Weights of a small GPT-style language model, trained from scratch on English Wikipedia: RMSNorm before each block, 241M tokens.
Each number is 500 + 40 x the weight over its row's rms, rounded and kept within 0 to 999. Layers, rows and columns count from 0. Numbers have three digits each. The size before them is the row's rms in percent of the matrix's.

# layer 5 MLP gate, 896x256, rms 0.123, rows 407-415, columns 0-255
106:494471497532527455500526479445528416434484523448466477505537488465513563496500446408480520514487507428458508498469479491532482539490556488583464445595472409500449587569510446484412415540508487411473449477533472588528487488485528546473563499601492571482502520489531529521536494478507524599519511574480486535518481502444482447515532477551471514505515538551460501560434527471474512546474493534524507584530554514535502441481511463444477502483535490647559554482498481512456450533630532497492531475481456526437505500493495501455451461499455501510558502513563504503561503566476493530423491491454515522479494530520509474525498513507466489450474504488519489515482498545558510496477494494434519525546453470471532500505543434526493471548502559532539496446490493486519537466623487
100:524542436527532493518512452518534569450523458470544497499464520461472546509518475482570463587526545476404442474427363495576512511484446493475504452522464450506533462508501484547529461487552434586483503505503540498501540528555511489513427492459499528534532546468423458508472492519502471500489457538530502458516479533510528501497502481494453488502462457450406446555450499473535498485455478521472525498524533466536548528497530513439500466437500579517599515510526494479560486547350506525511459450475508536500502502475454459496473477529517474524487428503564486479525520542500480561542544516488455514513390498544448468522422558591467540450501503544514451419470547446539498534428563544532493426535546551559477516462559506488497554503520533482513491496528480517562554458520465
103:486529492461478536520471480461506504519488504465475464483544479559470577503367499504492552568477511454489587469517497512469445527474482469528479490518481574549468446472541440492496515542498512449478508479604487450502479570525481506492463487468501465528466508509487515488426557569492527477507616541560525548428526474555450526492488512484551548490542480496490410495438523479489500468483503441466437471510542603454532501484505512535555522562515474414496477545549519508548501496513447492518470536515526434568478479484531477538555466517516514450465506557500537503495578425571534460560506439489501484456464521505465434429510531541469512528433454505553442471607477508511504411435566524483444527494514442497497513424544539501426459481513493460486481474478442530529581497510578
101:547511488537456523550472485495432518512579483448518536438493440486435527505509471484466428499440485510512391540501476530534553459487474503510452531459422448483474452440440498513482559510555406470490492478511538515496478469534498462468492442533510495535485531538501590472466438507452570477537493512546471514541423507526524482532519540537438546512468518469447574503545516495494470494561444491420522509539462486543508487577478532506551560556528443486491538531503575463423509552459533534518470520549492532523519513452471508449496504523440534449453432513485546514464580589446495553475486473544486512520575516523502478491462469503548479494477521476526576493457570510531546567434489432578578477544490556535414469511454423485588460482474488489473512544480444459454477497525451
098:469483543594514488482557465492437503490478541533520461528529462512497483471450446485519455542481476479480479441441486537497497452586443468521510490502484473491527494526503494530458532477458518529443546513532510486458437486544445414413430511492494526568468489520494522502465589511520504500459457526470459549493511495452523563509475506513501488543477514443478445475559461500496466554532500523497519563495539408456475517510561446399437563495563525516495544531555530577463527487498525504579506477641520444430496539459517500427515576613451574456481506490503554451435469508435548432461530487505436476480475478505494470498494470503444483481489513456520531561568425522430561439549518463505485510500461548500494521550498501498456434560491500512489499447509505553452477412471500
102:549485543436518480452562525590604492557513478490488603549447445540437516540538563525477558522533527503535493539485509496522463463471525514503492534546489483508542485543489478469493536489556477458572474430484371491487577410516473544527575525535450573496509541489426486457541471455501507544420531475486591549489505445512447517495483496526434503489489482525521537530523485425520447512525479526544606497554459502459564524490474517490475441527496537531534471480552435503540447542483510484510477545435532464498489464511469493486464526496424511469493530534531545535516527446444524488491476511541408472450476556454486515471515451504580479502510556541488471502523474500491490411488455573485484489527543474471467420498476485463482466461481596514482520468531516416552502549498575
098:561536554493482528534516447559495525459605474476502461511505457474467501441514455538527445470524534458459487459438514495505407559469524561446519520460491470496497532440542505502493492486460560540506470517501481529500497488512537466505428581499495547563564555490434429558503562569521458468429493465487519485462502468542502487541527503502492451445567461497495529478601457515522503511559467484489474438526506522521488435453479448500476485590539419496514503509502455544547531462477432414549494537423536540513489457505493461531436485535514532506502485504487552518521466470555436432572541570416435521578426542479530562497501459551464468506479481475533429501538558530571533457454524524527425511587501531487548522480501515468455491480514537478528477466488490508415471411486468
095:591468481530453521524454498506492545536563518470402496439469453460461515366493493489437465520501535502508422582545507497504497522517526486479516538544533500542439561515521461503556534505536499467539407510487484486412482467432500521538529515524451485461544565550428461509493516485546538481465556501599602538596469515461478542381503473505494500526497486529460515566504485517511537515489505427578501565415591491471524536447475504463514479545480510492496495478504481582513442501504466481553468469508463494459533497501514500459412549501412485491527529507522490470505390516501515499503529569511497518517443417461440495475481521487489509474529473487494548526544493503452568472492503474502518498506478460514546517476428462507505508553505504461575428523490539441492556481553432
101:403536556504505521499471553482489539480455481522474516490542439514516483547471502468452535510526488518525530458443531556542505529523440482559556459489534484411531565488502486531435517518508512467540444514462459528493531443502512479405474564557440453497521492538440482452561523607466418498493478516514494494484561575603505465518536520495518455529457477519521539514521446527497450529521430501496463455498484494547529464483450462413564491507509547428530508522518482466491507483473389522556520475413454541547451515457521483523521550436497465521564488499557484515515506583484468481544530485491464496540444505476584478550503527520542510456441496468524495534440530512546522520503500583519485542470506543455533594541516423578474551540477477428540517418530454474521504473587460
# layer 5 MLP up, 896x256, rms 0.125, rows 407-415, columns 0-255
105:497491513481448469528467455440482571420491524482509468437511531501488524463520479514546532532484490449453519507472528503485520530497478439548458447465488455503461559511584507458473452567509521479500439494547578575513497501511485477536518598505472504487460515555458497466506563549414483556526536482541511618464436505498558487494423449587512462500553488483413494473425501517495496491506474538585435526547490513458500444438505481529415503514528442531501561523444493524478507549528515484519456397531467545456473551501557482556453515550546500519488488506470506557467450496464477440520480515504557559480509500503506460618524541508504508549592530506508488540540583509461467502471428443510501470524514438500450524523429462586465450572477541503522561491480481445511476486543531
101:549516518524505588510502431581513518456602524503512445605486479503506484495510476532556411470482564552488436389524495553575557473530477475501521503522508525479517458499495490533510507515481466516510538617499479451553544494491512476515496565451530487458465433474459427479445429484525524508459469492557497528491482470470465509475529543480477514551472492497484482533513468505470457474492470585561461460450478528510567464462513539447507452522518519534493508453486591578506495531427414502552491531503445509503503519426517443470473531505543490498495500477491535514421519463471502497518470410549395523532526565571472477470454519492537507487511477530427446472439546469591443514477471476526549502504539563521536516506544494508476479562447446427512458549518407524506541551497469
107:462465527554481465415496538466525475499470524536549510512540464487487534575475439569457466450494524550500524564460475502520483513469474547528423462458509520524472521542531514463485482509513484526498510506537412450460483534462546525569529515507497449502498495510518442540451471501523546463507577566548508481529543509493458489516465515389577551516425550492416506495501495494553552544500543476531435502461507506435502575466561494507464475516563440563544450529482525472551508535418463534475610460482479527526568525597515537545507507516523461489403529463480534491501490471489549572552482430565475494538464530383537466470534475472521483514414461490531546531560511555488436504532559485445459512460480503499419524540553572479474587476519481552484507482502492483462531501502460
102:468464542512622519459449457468489561541540420512554495462497529468542545533492479517501472586510501440501501518558445431434495447481407533506449529448556456523534425439502431494486527470478489483513508542528447465501497500494530476483493492464475474515520509535532492470509463449528503480490485480563546532493515508569546618490521538473477406477533521570516603484455514510477434439480442521476501506534474515477516557563579529539531487509444460525472481570542466490512501491489502527590428516498466448481465488516459469553497529520522488459537468480495465486428513546493466524429402498491494502482531554488436505475455501455464501499503445393468534518546498393513501518519500536478513484522529506444521529490454485494624427513484459508517504550478556526400535505534474
095:545533519451486513506571539596501453544468512518471535440505459529539591563518508501464478504466447548534496502503508444513561536494489520436492527471517558429536498471444580422441545427502561494520455395491525477422529499501590504542539553465542552511476497494462519536496453489528433497462492533506518512534453559521516539502520457497511483483453413478523554518462486489514535452468469507492524427523464509502477537481530461573519511507481476451532472546515510474467526429502445544486497460485537508499522408460443430504489462532477511534466541554518577539544509560483516526494479480544606489519478545521544489428507439552485457470455473589495476450543490573599454434511575530524481486481523483397523502451522545493495550400502534505515495477474459501477536504520558
110:489494519514446509466575486452526475546479520509439429503464460562477525552479432565458447547507476482537533413416498462537507411472496515496518531500444500548426506536514503495467410503521418601519545454530603482444499463484515536478502465512479435407483524516433478526487447502493485503537490510473520484498484529501455466523563484488500484478548429521481517457417500519452476580511535495552445481549537476409532456493468484510523577438518434503568473547430549506492443535535485459485464443517478479447503521439518471460532468499546491520513479487580547543553472480459496544459518521476502538598528440585510528476537539545511473525521512464469535441495478538475519490568481504554456504495506535487486526487522519495446451411459516455520476558565525457580551508560487
097:559536501481430508510543470567473542508542496499521459487507451500479557482520397481513455494527506489497541487490496509503483528510487507477593539508447444524520480491579537511500424465475519466498466543529496488453516475518494458460471523502484445498543534520451571517528570591503494488429528509435512535482516497488462479459545501521528474471522533542473513454577466435543557439547468510477488508488455508534561528556489479516563432581544440540474554468504450520449468466487454500481482538455518538486462497633519505543457430541474486568427467443545505530578500465502498448514540553412491601567479518496564488512519490536509458520385512472476451460502509559461530465514490453490456589546467518527499503485524451406544459514468541518444549525523440511428515445475436
094:500536518504466509418455589525482493470566524548529503518484417482553525441475469461493504471487567509496473461514456472483498475510503513567526547571478537490460432494502518411454514595511474446599438440443535480469529519501503568478568551483446454463502548419453485496513523448512529479489563430500494479526499495440497535407501487570507470523431566501519461536489491492539454542487449464489511591478542530488561568535504501492492443530458539513470527519520583527488509480549494494518523496417496532467493500535457527500554468651537491497515542531576448456432465448469507552442494556520472534526475400475578501455478527521484487550505514467524501446509476466517537531503528460417509508501554493491550511514470548555488546507463492469489478439512542429502555477502483
097:511495504484495505449511471470440551508538537514542483469513467550499516519529496542513481485544533456558549503437473538470487547462484510537497598536479542519519504430494513555500488470537516493417419478471514468521516529547532569452456515376538508507493574528547496466514568592497524506463491495539441511550512472478485488493469461475490542433492508471510476483406511442539519583486509566540507486477490550524517485527521505457444504547504585570405474452562531451460501375507475513486531451477485527467435513496435450580570542443525499516515487497562518554465429490501522515491462489543497507522551436461581489543544521522516511399506497488497499505410489532528461514584464543499559488415520530475500531471450538503448472505433421484513478512511430475498523592528494
# layer 5 MLP down (transposed), 896x256, rms 0.0608, rows 407-414, columns 0-255
103:447534412491500494453563491507466539548468516530520521542491503479552528531516455545488489548532501499545497473523476490487533509458442540524546492492525568486600461469458512409537547465471513516566491477486521484421593517527474524486463555474454531496471429446582501422569510454528512488565472488576553534498507470522517494464477547451545555507480537490587494499494476534559477488468478553541528555451482504476560532518511458482463482507439511448536422481560521532543516460555453527503589515524464488485548527512546560539547533453543471549539480523499574548437487542483540506527405521494470516451559562509518565523499531456615476539480477466485527529521528501427457502495512537516495463468471474438539530486467546491504641472477484497485504599508497576535488439486498
100:506514513515462478585463471512516504516544425461483524490548525517524475524431533434464485583458553540503435431475390515474505461492505484480471507498534434560527520555514563495561457483520511513459529514563509475456530513516464514495460491414564466483535538524507468515461482439510387527502521535510490469463499479483489429480509550465511498605448571446515488495485562480481492387490457523399565420448569555540601471560502486457543465529492474464467501448449495570510481513519455429512551487441525515458551462475502564494504506592466484485520536571484476492502552471479592510506533421481515445487524476572503440513504494494498554542540474496544507473435515516488518486497436495449437472496464523553524501459492514510486564515488482481468451415536499532462500544497519
105:507461532500589502457471523470510521489462511536469472484513579521546499510425492552521434516616473499463487448552460444502571512536487526517555531571520442550532433464541578495485491476519478531559468466512501472526545444521448507497476501553535500493538459508558505499546445497522467437500508441463444479519552506435455579503546462444588517492537520489495497582618485516449563559497544561511526508504437615517525464516518540451464546440584461462580471536447498492431528531496569463499516458498503582509504526468518511497501475493471552585531417536520437457508474482532487553494461477546487519469482506523457556504535446478515568567529481481505474498457548514480544543495453463520468545547503521508577466479531515493478478490444528508507455567570515480507446535485481
103:511505533513540561507527508480492505589501540504515470503510554463541563492496511525502527509560493432530558537517536470473527529575470521509531458478438487594568450452537484447510421512499522500419576509503480549441555501503482507518533541428460508530468429480518434472528521518463474501475526531492564487577581511463488507481426490486517458455478521544561553471475467443511535459465509422469517452444499555483440572471534436555500504486441518513478470486522486454477505480433495509521490521552459523531465504467526482593442423511483479521515458448546454476489520602495508461441470518499468498414577510518512482511463466540505482431502524478415488541502475436369463523564495508411446490502494464494453535488527542491494513578580467467456515489487516512595542544472540
096:546517571442522456474450482440545509508485528443566523532479455510461498492512421572465532501512555514501456464497493535543509433499593499469499514491478462459488505509503554535508482553495408540558558503519458548539473475549508474465450462472543530531368549484480440512566566505469494520511476512573484556536465520544462501488534438466446514488450489540514469406523508525530489490482541450485530482456519494515461499522466521518435484538503489468395489428556511493479532503488523500416441518521533525487435582603511468545590545506486560395472525506445474477503455426540515468491464547495473477515521481520506468505473470504429507490511480510497537515572543391479464483552511570491516501576472495491526503567480499505530520543455545523569488546553479498398467546479486
109:475575546539488504520552380493580508565488558495504496472539527472569495415484479553482502500488516515515546495544464485550474463465514495493495455508522548511521448506600484466536465535520531496512530527554514447458532482533529464503459529498473529462483565567562558449473499467470472482471480518490487479527501533484540598551481572484587473526505530504398457552621457448525467507447436524446541426496490472429527477453465521435534506437545501558480539491496463532478510490471409510590512450507517438453456490557483529429487490514551543427492477519468589489519504498502467552436538495493553508574468497504464507476549565475541490443501526549494500536534501538438513484533563551432435549492533493554511519505468520453457568529495513516463491495509554443510474439511529
099:500469548491462502489463493505510498546423530470455597463512516490434490517435528527527526537443498466527517494544424461461449441483524484461471554500501578447484403551563489493471403466600446519472490562535508528542561483455544474466518476463507477523453544505462497482551489559533495508496464479453486461485443432445451481524481484468516447552513469479552526454517540464544564461499492420505514489437535560521512484467544515478494588463464472544486490542528521500483490529494542515469556447558415480531513544460533567443480577428474511495548480508472395592556501492479498525528487446546511459499569488530445547480454516501516476463444488578540495546467456526518451489534471441452440507488486532443448488444505521482513490432428511548452415485491509462487544554487461
104:503548535506427592501466470531513526465502504484503495533503440530578562435477462490427496453537552455509502453563463571492421524493464509554531522539536457462495498508438506481464513513487496505536470459472491530424532549492531539516522506514457501479461499422461437550498504526477525425587464469486546449478502398485492526573499583496459446521546529442543549492476559539548565509570555467545550491487509536526501467560502483426513504560489544480481552520557525470459488543476535497462481515401519455394495539498560552519509478522476513542492527471452511503537528452428557508498470533507519494564507490564478455509420474562541504452498520505536481537549498561482511570496475443445491489563434498429490492504449546511479564560482484580537466481466564473557508450433506